From a checkpoint of a small transformer trained on Wikipedia.
Training: a variant of Adam for these matrices, 161M tokens, 10039 steps.
Each number is 200 + 40 x the weight over its row's rms, rounded and kept within 0 to 999. Layers, rows and columns count from 0. The size before them is the row's rms in percent of the matrix's.

# up: layer 3 MLP up, 768x192, rms 0.168, rows 508-607, columns 32-63
# down: layer 3 MLP down (transposed), 768x192, rms 0.162, rows 508-607, columns 32-63
up508,092,239,250,212,108,198,200,148,229,129,228,185,150,153,198,190,166,221,269,236,197,149,194,87,231,246,191,225,154,264,89,200,220
down508,096,229,179,201,185,231,204,232,165,221,249,169,226,252,201,136,142,212,173,234,188,136,198,263,195,190,254,200,198,179,240,188,235
up509,099,130,142,171,197,214,171,169,281,228,191,224,171,220,211,239,255,185,205,227,177,237,192,143,277,201,192,174,188,158,148,213,149
down509,101,221,168,215,217,196,215,112,187,216,264,213,225,200,215,268,167,162,133,216,216,219,153,204,202,198,177,215,248,225,282,204,158
up510,090,271,259,201,194,201,259,134,194,253,218,271,183,134,182,218,303,232,192,261,210,226,215,231,204,173,203,217,196,148,192,245,252
down510,093,178,259,163,235,135,174,221,244,200,180,193,237,120,244,165,184,202,217,210,235,202,177,225,145,161,145,250,209,212,164,259,234
up511,091,166,126,140,190,173,221,183,176,248,264,153,194,161,228,144,172,210,229,134,217,156,182,140,176,208,187,277,154,227,144,271,194
down511,094,212,192,268,201,229,239,215,194,166,191,224,261,167,215,187,153,195,314,149,208,208,182,190,256,225,227,208,327,175,140,133,139
up512,101,179,203,202,220,217,202,181,229,236,268,232,152,178,259,209,222,275,177,176,297,196,195,158,300,200,178,143,162,178,153,205,299
down512,099,227,245,214,238,215,163,226,161,182,216,237,170,247,209,248,268,189,145,254,250,219,197,204,241,221,261,187,145,167,187,241,181
up513,098,262,237,189,171,249,200,147,159,179,212,231,216,169,231,191,137,135,171,113,179,241,243,155,256,124,181,279,148,202,148,234,198
down513,101,252,211,233,160,246,179,199,138,254,206,251,218,93,220,252,234,278,224,194,152,166,251,175,226,211,226,234,91,155,242,212,258
up514,094,174,271,227,170,223,277,167,216,198,172,261,164,176,166,172,232,154,218,162,201,205,308,259,238,196,193,288,191,245,176,171,123
down514,093,211,207,163,210,237,252,160,218,167,214,160,237,199,206,208,230,156,215,207,181,150,205,232,159,196,173,195,257,252,126,204,200
up515,103,190,235,181,195,267,163,217,181,278,216,239,111,167,191,159,213,220,286,192,189,237,194,222,275,149,147,156,168,175,246,245,217
down515,103,204,191,114,172,221,166,192,191,236,181,192,155,204,180,105,218,248,235,175,197,196,258,176,164,266,194,191,135,245,228,259,183
up516,104,242,299,218,176,213,103,183,195,180,203,226,149,289,245,220,304,277,169,256,211,239,169,128,205,174,201,278,171,125,217,160,220
down516,102,229,195,204,133,219,232,251,107,219,202,156,189,199,170,186,139,188,178,258,247,245,202,197,198,254,240,136,113,241,237,224,272
up517,109,192,214,264,212,190,192,196,245,172,231,190,194,152,247,198,209,225,135,204,157,202,159,204,202,187,209,161,197,234,175,193,206
down517,107,202,159,185,187,269,204,93,192,172,135,177,205,183,272,194,222,194,285,237,140,212,171,153,203,187,206,225,328,178,197,169,189
up518,108,179,206,269,266,126,224,147,171,175,235,177,191,189,234,170,278,118,145,242,243,230,165,176,221,220,221,203,185,196,191,231,226
down518,103,160,243,191,108,196,170,201,173,243,130,181,266,195,227,259,156,234,251,258,157,289,209,160,218,209,199,185,146,221,242,187,191
up519,081,182,208,216,218,156,196,173,198,124,202,250,221,117,198,199,215,177,212,151,257,232,263,204,248,252,129,242,247,124,197,262,212
down519,089,231,226,176,206,204,208,171,256,152,172,191,204,208,138,222,270,118,204,291,153,176,137,239,223,194,161,220,259,162,224,209,151
up520,107,125,203,240,221,194,276,173,173,220,207,262,170,211,122,171,144,278,203,196,220,225,218,138,195,189,233,206,153,260,142,199,167
down520,105,210,284,258,221,226,216,170,217,237,180,205,196,229,176,256,184,205,193,296,262,149,207,222,156,197,225,191,271,192,179,134,190
up521,090,191,219,204,263,182,206,183,222,180,147,200,235,223,163,30,176,227,198,139,214,152,225,186,196,153,186,249,200,190,185,162,186
down521,092,205,203,159,217,241,224,234,188,160,179,208,197,191,198,286,204,128,177,276,203,169,265,125,154,219,210,201,200,144,113,280,239
up522,108,172,207,286,206,203,224,214,180,207,237,194,127,207,191,200,215,181,243,205,157,248,124,186,201,259,231,178,185,282,238,185,217
down522,106,242,181,196,199,143,119,208,209,173,193,231,156,157,200,225,235,137,257,134,246,255,208,201,161,209,148,179,223,146,189,209,227
up523,097,184,238,170,226,162,161,191,112,227,257,161,178,138,143,166,267,243,216,281,191,191,207,219,176,234,168,139,160,261,173,207,203
down523,100,163,225,175,217,188,146,220,190,210,110,273,174,187,205,166,210,247,226,149,275,219,180,194,178,228,136,146,161,244,291,172,229
up524,096,215,185,127,201,173,172,185,169,164,184,221,192,223,155,207,183,185,234,176,201,213,250,245,207,191,171,232,213,276,209,145,180
down524,096,210,277,242,160,202,201,186,88,238,162,248,239,181,231,261,263,179,127,95,264,203,220,212,211,200,232,197,165,132,174,134,192
up525,103,235,219,147,235,235,158,195,219,211,178,210,209,184,170,120,194,179,273,184,212,113,218,224,140,157,189,197,156,216,141,239,159
down525,103,268,136,200,142,225,198,205,171,205,181,186,128,261,221,221,180,209,210,143,198,155,200,222,173,257,186,250,184,201,181,179,205
up526,110,133,179,225,226,176,163,217,211,213,208,262,232,164,229,223,254,171,258,279,201,209,231,197,224,193,182,214,124,181,157,202,108
down526,107,268,173,180,219,237,175,240,168,156,271,141,209,143,156,166,182,160,280,205,200,215,233,186,179,210,240,198,198,223,187,161,148
up527,101,193,183,271,266,160,191,144,268,158,165,220,144,126,227,170,182,220,297,234,121,240,197,226,221,231,204,153,210,238,125,170,150
down527,100,293,238,226,244,208,160,136,245,253,159,213,173,239,206,251,168,201,213,221,214,235,191,194,236,199,166,240,325,134,143,129,199
up528,092,268,183,152,187,192,118,170,268,230,220,153,174,249,181,197,284,91,238,190,199,143,261,158,277,175,212,160,103,180,131,179,232
down528,097,127,227,222,186,188,203,215,133,261,207,170,166,178,189,167,213,128,209,186,326,203,227,176,145,149,216,210,217,212,249,210,153
up529,121,154,282,208,249,179,178,195,130,213,170,234,273,206,244,185,231,199,198,169,220,204,218,197,220,257,284,223,179,109,168,180,270
down529,119,259,188,189,253,206,151,154,149,210,154,193,257,176,140,151,159,150,232,146,186,228,213,236,166,215,271,283,155,156,181,179,221
up530,092,102,236,147,237,250,209,187,267,203,196,207,172,188,177,161,213,111,167,241,217,201,217,170,183,152,148,221,133,226,177,294,252
down530,093,233,224,178,197,214,217,197,130,291,166,207,230,250,199,210,169,199,71,212,255,296,185,209,202,252,195,155,173,177,198,215,264
up531,104,205,227,178,167,161,128,129,235,233,190,203,159,177,97,230,140,236,218,238,208,160,244,239,205,186,149,249,165,165,207,177,169
down531,102,182,254,254,132,192,153,227,269,225,243,149,240,218,168,262,170,184,174,184,160,155,215,129,182,220,218,255,167,192,229,196,121
up532,109,164,167,217,157,174,241,164,210,205,166,176,219,200,221,150,211,180,198,246,218,160,210,109,190,235,155,261,191,253,182,237,211
down532,108,259,244,221,185,220,146,195,183,174,197,185,230,206,160,307,173,257,215,208,231,203,197,187,213,224,188,265,192,200,187,143,284
up533,112,161,214,274,256,154,183,231,235,218,137,194,236,139,266,198,227,294,272,171,163,175,152,144,219,245,197,218,196,161,165,225,184
down533,111,218,243,172,163,202,251,199,181,154,191,183,242,214,243,192,227,249,198,116,167,199,223,174,177,134,212,223,243,185,190,166,236
up534,107,201,225,282,170,216,195,281,205,220,221,241,223,203,149,193,250,170,270,177,199,166,217,91,249,221,155,238,152,194,207,208,285
down534,104,270,208,209,87,157,191,178,139,265,177,230,122,213,192,184,209,141,209,239,268,170,192,178,205,141,195,203,164,147,199,240,221
up535,098,163,190,217,180,154,138,217,231,188,274,241,139,189,221,198,193,215,210,215,184,145,183,237,205,190,154,232,165,207,124,156,251
down535,099,179,293,220,188,197,170,177,154,193,204,215,188,212,219,232,156,106,233,180,161,186,204,239,190,217,259,206,230,100,220,204,181
up536,092,232,234,173,202,218,155,221,171,258,236,154,83,240,120,211,211,133,202,235,273,216,233,246,209,246,232,203,159,272,113,154,184
down536,091,223,161,221,199,206,197,185,217,241,235,217,238,274,218,190,149,171,241,166,207,167,205,201,176,217,242,183,195,226,182,151,210
up537,116,185,249,256,294,194,187,211,225,279,217,184,170,172,180,140,224,195,233,197,252,238,260,224,203,172,217,227,185,238,149,171,96
down537,111,254,238,272,133,182,193,183,225,160,161,204,167,261,230,240,253,173,239,257,238,168,190,186,248,199,215,222,218,229,236,148,197
up538,108,171,247,208,175,241,226,186,204,201,218,186,199,165,153,191,304,162,189,199,258,216,204,152,260,251,167,263,123,133,166,270,155
down538,110,203,128,280,170,243,150,238,178,180,175,240,243,200,157,242,138,191,220,190,188,241,175,231,228,185,241,227,188,214,184,224,185
up539,092,227,284,108,221,171,173,250,226,146,179,194,151,230,196,189,146,169,217,238,263,196,170,218,266,190,246,184,143,244,116,216,165
down539,091,237,247,193,145,214,204,241,183,197,151,227,210,214,223,163,104,260,200,200,196,219,174,181,180,229,198,203,128,205,196,223,237
up540,086,119,214,136,262,204,192,266,217,199,124,179,238,241,209,169,124,118,240,210,159,224,272,196,246,124,256,247,156,141,226,172,250
down540,087,245,170,174,209,208,193,211,217,120,210,189,203,296,236,237,173,168,208,254,176,219,188,200,232,273,278,155,219,219,217,301,210
up541,098,131,181,286,231,207,241,239,256,285,151,235,261,157,230,239,143,136,229,132,199,137,228,230,269,235,195,165,171,186,153,226,115
down541,100,204,210,178,163,229,127,222,217,170,183,233,120,204,238,201,188,208,210,180,168,269,231,195,122,203,227,116,221,250,204,146,236
up542,092,178,222,157,165,196,181,219,215,166,218,283,217,197,172,141,214,198,209,151,137,257,208,194,170,146,89,127,176,236,145,228,249
down542,094,233,204,215,185,217,172,170,180,193,212,226,223,191,186,215,188,221,266,156,154,194,202,202,207,199,192,204,238,244,163,206,196
up543,101,147,203,213,177,241,185,170,229,133,159,297,239,218,234,220,172,150,224,174,215,220,266,187,200,156,229,187,178,248,164,214,197
down543,100,243,172,136,176,194,164,164,249,108,159,281,204,217,195,188,143,184,239,137,124,314,191,191,292,132,208,226,206,136,206,226,185
up544,101,146,198,189,230,122,217,95,269,215,230,151,177,260,234,205,228,208,180,212,198,205,218,176,196,186,238,238,176,208,69,219,112
down544,099,345,205,208,239,154,187,156,253,217,204,179,214,186,279,126,202,189,208,237,205,199,202,201,196,205,219,141,304,195,216,134,206
up545,095,129,164,159,218,137,290,169,155,166,198,234,210,209,136,155,182,172,225,175,183,154,247,171,242,179,200,167,132,273,190,294,144
down545,094,223,239,194,216,183,202,262,182,279,217,170,208,211,224,264,217,167,171,201,124,192,180,235,204,207,250,186,165,224,199,181,224
up546,096,110,233,195,193,144,197,206,191,136,207,163,185,178,148,201,125,217,222,253,237,184,203,258,157,140,161,196,152,169,207,201,176
down546,098,210,269,199,198,165,155,239,135,242,187,135,189,236,198,200,139,208,167,200,270,286,235,212,197,250,242,184,189,201,182,217,204
up547,098,213,286,275,155,238,201,204,225,205,186,242,195,228,201,258,118,195,191,190,215,137,213,182,221,210,199,177,195,213,177,239,189
down547,103,176,215,181,215,120,212,157,210,185,230,232,245,173,180,271,162,209,244,194,109,178,268,227,217,251,92,203,193,215,271,154,154
up548,101,183,254,221,214,191,151,140,242,217,239,222,188,215,189,177,171,190,275,276,163,185,211,183,270,196,158,192,180,186,170,185,173
down548,101,244,236,195,179,230,239,167,169,228,224,212,254,164,202,228,183,159,256,226,188,150,246,214,172,179,159,147,200,158,162,201,149
up549,106,223,214,221,200,157,159,135,185,187,232,176,136,241,210,160,241,221,253,214,192,199,181,188,190,182,186,149,192,191,227,269,154
down549,103,254,199,112,254,178,212,199,204,264,207,257,173,147,152,139,199,279,223,214,130,219,260,315,178,244,281,239,154,201,195,196,209
up550,087,230,186,229,220,258,212,235,197,205,167,210,194,145,219,84,178,283,163,222,200,248,217,151,183,124,224,140,159,193,217,225,251
down550,091,242,187,290,241,195,219,172,159,169,233,169,216,235,258,148,236,190,232,167,201,199,265,195,168,204,144,159,263,161,244,163,159
up551,099,221,154,265,164,233,196,188,262,302,242,270,213,188,236,186,109,238,210,125,207,174,231,233,229,219,232,152,174,185,219,323,212
down551,099,189,186,241,203,165,183,166,259,215,195,225,212,164,218,267,217,176,256,185,127,143,253,200,120,223,169,210,151,153,227,205,189
up552,107,221,236,275,189,255,277,230,167,209,185,189,227,210,141,134,194,256,208,178,107,207,189,175,224,163,193,160,151,159,233,228,238
down552,107,220,170,267,257,227,118,241,248,252,212,170,212,225,192,206,201,225,202,233,166,249,168,184,237,163,164,160,198,194,256,257,138
up553,099,219,203,169,132,221,258,224,137,206,244,212,162,221,148,207,214,216,215,179,262,243,242,156,263,228,151,215,204,136,223,207,149
down553,103,213,194,186,139,238,194,170,285,260,178,263,145,186,217,209,160,255,230,219,182,260,229,200,220,256,153,183,269,154,223,179,212
up554,099,218,193,263,205,148,132,193,179,199,174,196,172,180,139,195,264,240,222,169,257,197,179,221,267,226,233,196,176,228,130,181,169
down554,101,254,219,182,149,162,285,216,230,162,214,177,131,196,264,175,193,177,167,273,182,205,290,175,166,236,269,217,220,131,150,203,231
up555,098,184,174,210,177,209,210,184,214,195,232,206,202,250,295,200,206,216,179,136,221,146,227,188,249,269,193,218,194,242,266,220,208
down555,101,211,174,240,141,162,145,165,173,243,232,138,225,139,157,191,217,155,207,225,273,251,199,234,172,230,227,161,181,171,196,108,203
up556,104,227,219,154,224,260,235,172,253,165,217,256,221,210,203,218,242,176,169,206,231,202,229,159,286,112,178,233,150,167,257,240,222
down556,104,133,249,190,182,226,151,231,197,231,128,192,162,207,209,206,181,323,180,182,202,263,157,170,143,260,195,170,162,267,210,156,271
up557,100,141,193,240,232,148,198,190,155,247,230,181,183,220,212,186,239,204,219,237,182,183,264,166,256,117,156,241,173,241,146,182,189
down557,101,240,240,190,147,206,258,164,199,191,234,212,136,176,234,223,274,203,180,164,153,213,182,237,160,157,203,201,277,191,213,187,257
up558,096,152,143,229,277,236,284,198,206,161,185,195,233,179,206,181,231,236,210,221,157,153,195,160,225,220,113,241,195,162,184,243,237
down558,096,214,151,208,179,184,225,253,147,185,272,148,169,182,265,102,220,143,85,247,258,191,196,132,196,184,159,181,206,303,240,239,233
up559,092,186,276,177,185,191,263,236,208,125,179,209,216,169,106,154,239,164,147,222,237,129,254,220,205,205,235,217,193,255,251,162,174
down559,093,172,147,191,195,196,146,228,254,166,193,219,163,162,248,225,270,176,166,243,219,170,282,188,185,194,193,165,235,280,209,263,174
up560,101,111,230,198,183,135,238,180,193,168,227,171,259,190,219,190,221,172,177,257,188,184,175,168,219,141,189,161,142,206,192,208,108
down560,103,309,257,91,166,167,178,229,163,141,200,174,214,182,200,179,204,236,139,231,256,192,220,220,257,213,303,189,186,208,215,155,173
up561,107,182,135,264,178,272,259,181,233,165,251,248,209,141,175,100,167,225,232,184,130,195,192,192,227,225,242,139,206,186,205,254,235
down561,105,225,186,262,145,291,231,159,183,180,219,211,175,167,181,195,201,238,226,215,205,173,233,261,237,231,156,172,246,212,170,184,206
up562,099,187,177,205,188,280,171,188,242,193,235,291,214,243,172,222,245,95,227,212,143,269,200,179,204,199,212,188,157,240,221,178,195
down562,100,224,206,196,150,199,199,222,164,193,145,198,264,182,150,186,170,167,189,192,113,250,221,164,169,157,281,270,207,219,197,190,188
up563,083,199,219,219,248,164,230,226,227,178,238,227,191,203,202,158,236,176,185,115,227,198,258,214,173,161,200,192,186,217,233,251,162
down563,090,212,217,180,240,175,225,148,192,149,214,199,179,231,174,181,183,174,188,190,199,171,191,234,165,263,192,185,308,176,198,206,155
up564,089,187,185,238,175,203,254,183,166,144,226,284,199,171,151,134,180,162,246,163,226,256,239,204,310,171,229,258,190,217,168,199,201
down564,092,225,188,234,144,194,169,204,202,182,207,175,211,187,229,191,211,200,206,250,191,201,201,159,224,218,181,231,282,182,252,192,121
up565,104,177,156,152,202,178,216,216,228,221,239,306,155,202,229,245,114,191,187,131,192,205,296,239,202,173,241,256,201,175,208,193,254
down565,102,202,118,263,176,229,221,194,156,230,178,190,221,283,288,181,177,224,153,266,298,129,199,197,234,162,267,214,251,167,230,167,238
up566,094,142,193,215,217,184,216,183,167,217,204,255,243,130,238,176,164,148,271,210,145,183,177,198,230,235,258,210,143,264,200,267,147
down566,096,256,242,217,196,281,217,222,169,194,217,238,168,226,190,268,226,207,162,162,204,180,220,245,162,189,258,161,162,231,180,143,157
up567,095,206,168,237,203,241,218,220,173,217,260,285,168,126,181,154,162,151,306,251,183,193,266,263,212,196,264,259,223,225,146,157,201
down567,098,238,234,184,139,189,193,192,218,215,193,191,204,146,198,297,154,158,232,218,212,211,205,214,246,203,239,240,265,185,162,54,182
up568,117,245,232,259,186,214,191,203,138,237,215,208,286,268,197,159,285,182,238,203,198,248,175,210,219,177,163,174,121,211,172,225,120
down568,111,198,223,150,171,175,176,159,160,163,177,222,163,148,178,256,242,154,140,266,196,140,211,199,218,243,221,273,186,258,184,147,243
up569,101,223,219,159,288,159,164,193,208,120,174,138,223,137,138,246,161,202,233,223,223,258,177,128,220,221,172,134,171,239,221,220,213
down569,101,194,156,264,160,144,210,217,134,223,184,158,163,296,212,214,235,193,163,200,221,188,195,224,188,260,187,160,185,211,192,200,146
up570,108,222,221,209,184,228,194,137,207,193,197,193,211,257,206,220,245,128,206,239,265,73,188,190,219,233,185,274,158,127,219,181,220
down570,106,254,124,212,188,213,164,201,171,148,232,225,221,181,216,284,230,174,241,256,237,144,157,225,165,170,129,306,158,212,232,254,204
up571,117,256,260,158,213,202,189,161,204,236,161,252,186,233,140,230,244,215,252,188,204,167,166,154,281,167,176,235,202,179,166,183,143
down571,112,130,169,206,174,205,217,191,189,229,231,168,256,174,208,144,204,146,241,205,246,200,157,150,205,186,189,244,236,169,209,193,180
up572,109,173,253,196,202,185,204,215,157,198,218,213,220,280,174,144,205,199,198,273,179,112,194,145,204,229,170,201,157,229,213,228,203
down572,107,243,157,194,264,189,229,169,177,202,169,246,193,176,230,219,185,186,233,194,179,208,199,244,254,149,232,198,329,174,197,123,212
up573,098,173,182,170,278,172,224,182,202,172,214,188,230,198,206,189,211,242,278,179,154,240,183,208,181,182,207,259,203,175,181,215,217
down573,103,219,173,152,200,166,227,232,231,173,259,203,188,219,191,268,209,183,135,236,207,126,164,167,199,228,177,145,272,171,188,192,180
up574,103,211,213,153,138,174,296,58,192,268,227,223,178,194,212,199,213,249,162,226,217,274,173,155,231,151,204,115,144,230,215,177,187
down574,104,160,128,240,190,196,239,224,199,212,228,260,262,127,212,272,175,200,218,186,193,239,210,239,145,172,222,188,222,234,245,121,204
up575,097,130,196,228,148,259,211,199,201,161,232,264,238,222,228,249,180,140,219,177,211,218,252,237,160,203,176,202,150,228,158,212,151
down575,097,225,226,177,216,195,232,169,170,233,160,176,198,165,215,204,225,151,118,185,274,184,211,116,137,170,150,208,234,160,201,281,249
up576,094,165,281,228,170,146,230,199,230,196,216,216,276,176,227,177,204,253,177,175,209,265,173,193,153,173,121,137,165,253,244,250,194
down576,096,236,185,202,251,201,200,218,134,161,227,145,213,199,233,88,214,180,92,185,252,284,213,190,133,242,196,98,151,176,215,174,221
up577,089,250,163,220,261,137,259,243,162,232,191,183,278,148,203,90,226,191,269,245,127,173,273,211,183,197,250,265,206,207,191,206,223
down577,091,210,204,219,210,174,226,199,138,141,214,170,169,238,239,198,196,224,193,164,228,203,199,240,134,233,204,207,280,178,280,174,186
up578,094,212,142,186,179,158,188,221,246,201,185,184,278,180,254,131,268,146,241,226,191,157,223,142,135,244,212,183,182,135,255,195,184
down578,095,163,213,192,180,217,210,214,151,261,211,174,171,173,211,179,162,236,189,241,292,239,225,153,182,208,192,222,224,250,281,177,253
up579,090,213,253,189,204,241,169,170,250,209,188,216,208,212,162,189,148,290,165,225,159,114,180,245,193,179,113,178,219,158,177,216,186
down579,094,256,179,207,242,222,163,185,162,205,223,192,228,273,248,231,164,176,154,236,104,191,157,171,172,257,154,205,215,141,226,231,177
up580,124,200,228,165,167,220,241,194,291,287,181,191,202,188,183,199,208,152,137,263,180,205,207,144,185,218,245,214,104,202,151,220,148
down580,118,219,201,234,182,197,212,192,143,240,203,242,143,201,226,146,205,218,198,262,173,245,160,287,109,170,182,278,162,215,173,227,222
up581,092,163,194,265,248,210,269,242,142,163,203,202,266,154,211,192,186,179,219,213,219,205,289,226,199,273,193,199,133,155,177,212,209
down581,090,232,203,209,204,275,229,211,178,141,187,174,243,228,193,228,181,197,193,112,194,245,177,204,87,220,140,107,180,176,172,236,148
up582,098,182,254,219,231,162,171,205,194,243,216,248,187,155,217,244,173,179,241,188,147,184,178,212,237,226,176,173,207,238,155,186,125
down582,096,169,199,227,255,114,242,212,210,190,142,223,211,263,193,172,154,218,196,168,192,252,170,232,258,218,164,255,239,144,165,220,178
up583,104,255,257,157,149,213,252,166,158,190,240,252,246,178,193,187,271,172,207,200,255,233,232,179,267,155,124,175,164,197,171,242,206
down583,104,194,186,217,163,194,181,168,197,232,223,215,256,207,247,196,321,178,230,188,190,200,192,201,245,206,203,193,154,190,278,286,174
up584,092,267,215,141,243,212,119,153,178,189,249,209,227,294,121,193,248,104,94,268,280,262,199,194,269,234,236,219,115,227,168,224,197
down584,096,183,244,160,221,217,225,162,178,260,140,204,161,238,298,232,162,176,203,188,221,213,112,192,168,193,195,192,190,235,212,221,226
up585,104,165,190,197,209,233,223,187,216,258,272,180,196,190,177,202,217,218,232,156,158,163,249,169,238,146,230,181,194,220,128,246,193
down585,105,245,240,187,178,246,142,218,174,181,167,169,186,213,242,192,221,178,177,206,146,239,258,179,188,136,296,156,193,150,242,212,312
up586,101,219,167,177,193,223,278,231,169,204,285,187,169,209,225,208,182,204,181,319,224,236,189,117,226,227,218,200,154,150,197,262,154
down586,101,143,193,215,272,173,218,113,145,201,179,236,196,247,152,212,156,153,193,238,193,202,180,243,282,162,196,306,140,207,237,237,163
up587,098,190,166,214,153,248,238,211,174,158,214,265,200,152,207,231,172,151,192,201,209,162,198,195,185,200,207,194,130,218,159,231,141
down587,100,240,109,242,216,252,216,133,282,200,164,198,202,174,174,216,180,214,176,170,212,187,206,218,183,238,223,198,167,227,275,179,180
up588,098,187,194,229,182,195,260,258,279,332,283,194,219,189,226,176,137,194,126,198,166,163,247,227,300,219,187,162,180,144,192,250,202
down588,100,208,223,241,222,212,172,90,184,222,198,222,188,156,281,222,173,203,192,179,154,254,184,222,126,289,138,163,180,169,211,218,243
up589,100,183,199,214,290,205,182,114,281,191,231,214,212,189,189,181,199,196,247,224,247,144,183,206,185,227,165,156,173,209,171,189,191
down589,104,248,185,277,209,168,199,234,203,277,196,143,164,272,221,163,161,161,189,292,242,179,195,167,134,171,195,235,168,182,172,186,202
up590,102,116,244,151,225,158,226,214,94,285,224,183,150,193,204,217,285,244,199,238,279,168,191,234,215,239,194,242,187,152,117,204,207
down590,101,204,178,176,254,213,179,139,233,196,161,238,239,183,255,159,205,268,181,208,176,211,180,178,175,221,213,272,150,165,206,204,148
up591,101,219,232,148,131,165,218,161,121,191,224,215,230,221,205,163,228,178,219,247,204,221,210,260,173,199,245,195,144,167,184,207,149
down591,102,171,177,168,226,209,163,140,219,180,229,187,199,150,298,304,209,155,194,228,164,199,164,133,149,230,240,228,187,184,173,248,172
up592,096,138,196,189,210,224,167,197,231,240,192,181,171,177,145,226,168,164,191,250,283,191,198,219,174,207,196,212,179,296,181,224,208
down592,097,171,251,198,201,156,201,174,104,267,198,104,161,256,268,165,156,227,149,243,214,200,180,197,181,276,238,158,158,177,276,214,243
up593,098,239,230,194,216,200,197,244,201,169,174,191,170,169,233,195,220,223,240,164,208,169,254,153,128,191,208,215,163,213,204,190,127
down593,099,245,228,291,208,212,211,223,248,185,219,220,191,171,248,131,151,177,203,235,184,161,241,252,190,231,179,144,334,183,185,232,185
up594,095,215,203,156,189,144,228,160,206,241,327,228,185,230,215,215,219,186,207,280,221,203,146,221,205,163,149,269,194,136,253,263,160
down594,098,139,115,116,99,249,143,216,211,244,254,168,291,150,231,273,193,190,183,155,237,183,191,214,190,205,171,85,268,238,193,215,137
up595,107,163,199,252,187,150,207,166,195,204,254,157,193,170,231,101,204,219,153,237,242,201,204,232,278,192,215,260,191,191,100,150,193
down595,106,235,155,175,172,218,234,170,191,158,280,189,162,176,203,172,255,156,227,195,230,225,184,144,160,229,229,193,215,271,242,193,230
up596,098,156,258,178,220,192,156,184,240,237,226,249,195,159,209,159,207,237,211,217,246,69,187,172,150,299,158,176,170,257,230,196,147
down596,099,174,141,206,168,204,194,233,167,222,129,185,288,258,239,218,145,145,90,209,285,269,188,175,205,238,266,176,161,242,200,210,253
up597,099,165,263,187,183,113,208,156,221,238,252,195,184,279,177,128,175,238,260,210,199,174,186,247,172,234,166,200,198,210,199,133,200
down597,102,205,214,273,126,206,183,203,163,188,137,238,244,312,193,203,199,193,74,192,195,232,212,174,242,232,239,190,190,224,258,256,214
up598,097,157,184,149,211,217,243,227,200,203,234,160,175,247,192,204,231,201,110,214,187,191,186,241,286,208,194,341,134,165,241,290,160
down598,099,223,149,180,237,188,156,268,219,261,167,190,219,206,182,115,143,167,128,252,249,155,204,187,164,231,194,170,199,220,196,169,199
up599,112,212,179,236,253,193,237,180,184,131,196,270,204,195,165,187,208,225,200,167,150,216,158,144,291,167,187,210,196,192,163,195,149
down599,106,213,232,177,274,202,160,191,216,200,147,244,203,101,235,208,193,221,239,203,221,203,208,173,212,173,315,208,198,207,214,245,124
up600,086,167,214,170,196,164,154,183,186,179,191,276,210,219,108,161,185,206,227,213,286,216,230,192,197,200,268,221,203,274,179,182,169
down600,086,195,242,213,188,247,228,209,201,189,193,172,131,197,265,229,210,207,171,167,178,234,202,220,177,177,201,219,264,123,227,99,224
up601,104,152,253,245,113,254,161,223,263,187,208,225,168,213,185,188,302,222,170,268,237,173,109,165,185,229,235,156,195,180,158,198,193
down601,103,201,241,150,139,286,188,262,192,213,232,148,185,261,191,227,173,182,116,190,172,186,192,141,168,101,208,116,229,205,294,239,195
up602,098,192,210,167,208,178,250,205,137,251,260,264,164,161,175,190,155,264,194,175,228,221,238,264,329,270,144,177,139,162,173,215,227
down602,099,236,216,203,213,219,264,212,222,171,165,238,240,159,246,227,109,226,234,214,233,197,227,149,180,265,201,138,189,183,159,278,197
up603,097,161,214,186,167,290,284,240,220,150,219,260,141,287,268,217,163,169,223,213,195,183,127,157,173,187,180,212,164,186,153,212,203
down603,099,228,169,222,203,179,189,243,89,208,256,249,221,215,254,168,180,224,182,163,209,299,132,270,124,298,236,232,213,265,202,235,198
up604,099,213,141,155,155,197,116,188,218,149,253,283,232,208,196,251,190,132,185,223,159,172,150,243,174,210,187,258,168,182,227,230,239
down604,102,251,239,214,137,193,190,203,198,181,178,165,182,181,168,256,219,194,223,273,182,210,218,140,194,260,240,162,161,175,245,175,230
up605,110,215,203,194,209,161,179,223,157,211,175,193,92,154,244,184,293,118,175,220,241,182,240,194,210,234,234,216,122,208,142,280,106
down605,107,184,238,139,156,232,187,292,185,200,201,121,144,248,201,182,130,184,156,175,160,236,221,234,144,220,162,189,201,217,265,256,223
up606,108,205,169,172,232,185,218,200,144,194,226,182,172,259,205,123,216,273,165,175,276,213,222,173,195,182,210,206,162,132,225,162,232
down606,107,218,189,150,144,182,179,176,221,173,196,172,198,222,203,150,188,223,156,95,197,165,200,191,186,264,201,174,183,231,224,184,252
up607,102,118,154,237,192,171,191,190,230,204,281,238,161,134,172,245,208,257,219,198,255,215,213,181,271,226,176,133,172,178,162,218,233
down607,104,252,227,121,233,111,228,197,83,279,219,181,220,139,234,166,187,191,173,183,227,212,211,197,250,227,216,224,167,135,213,216,205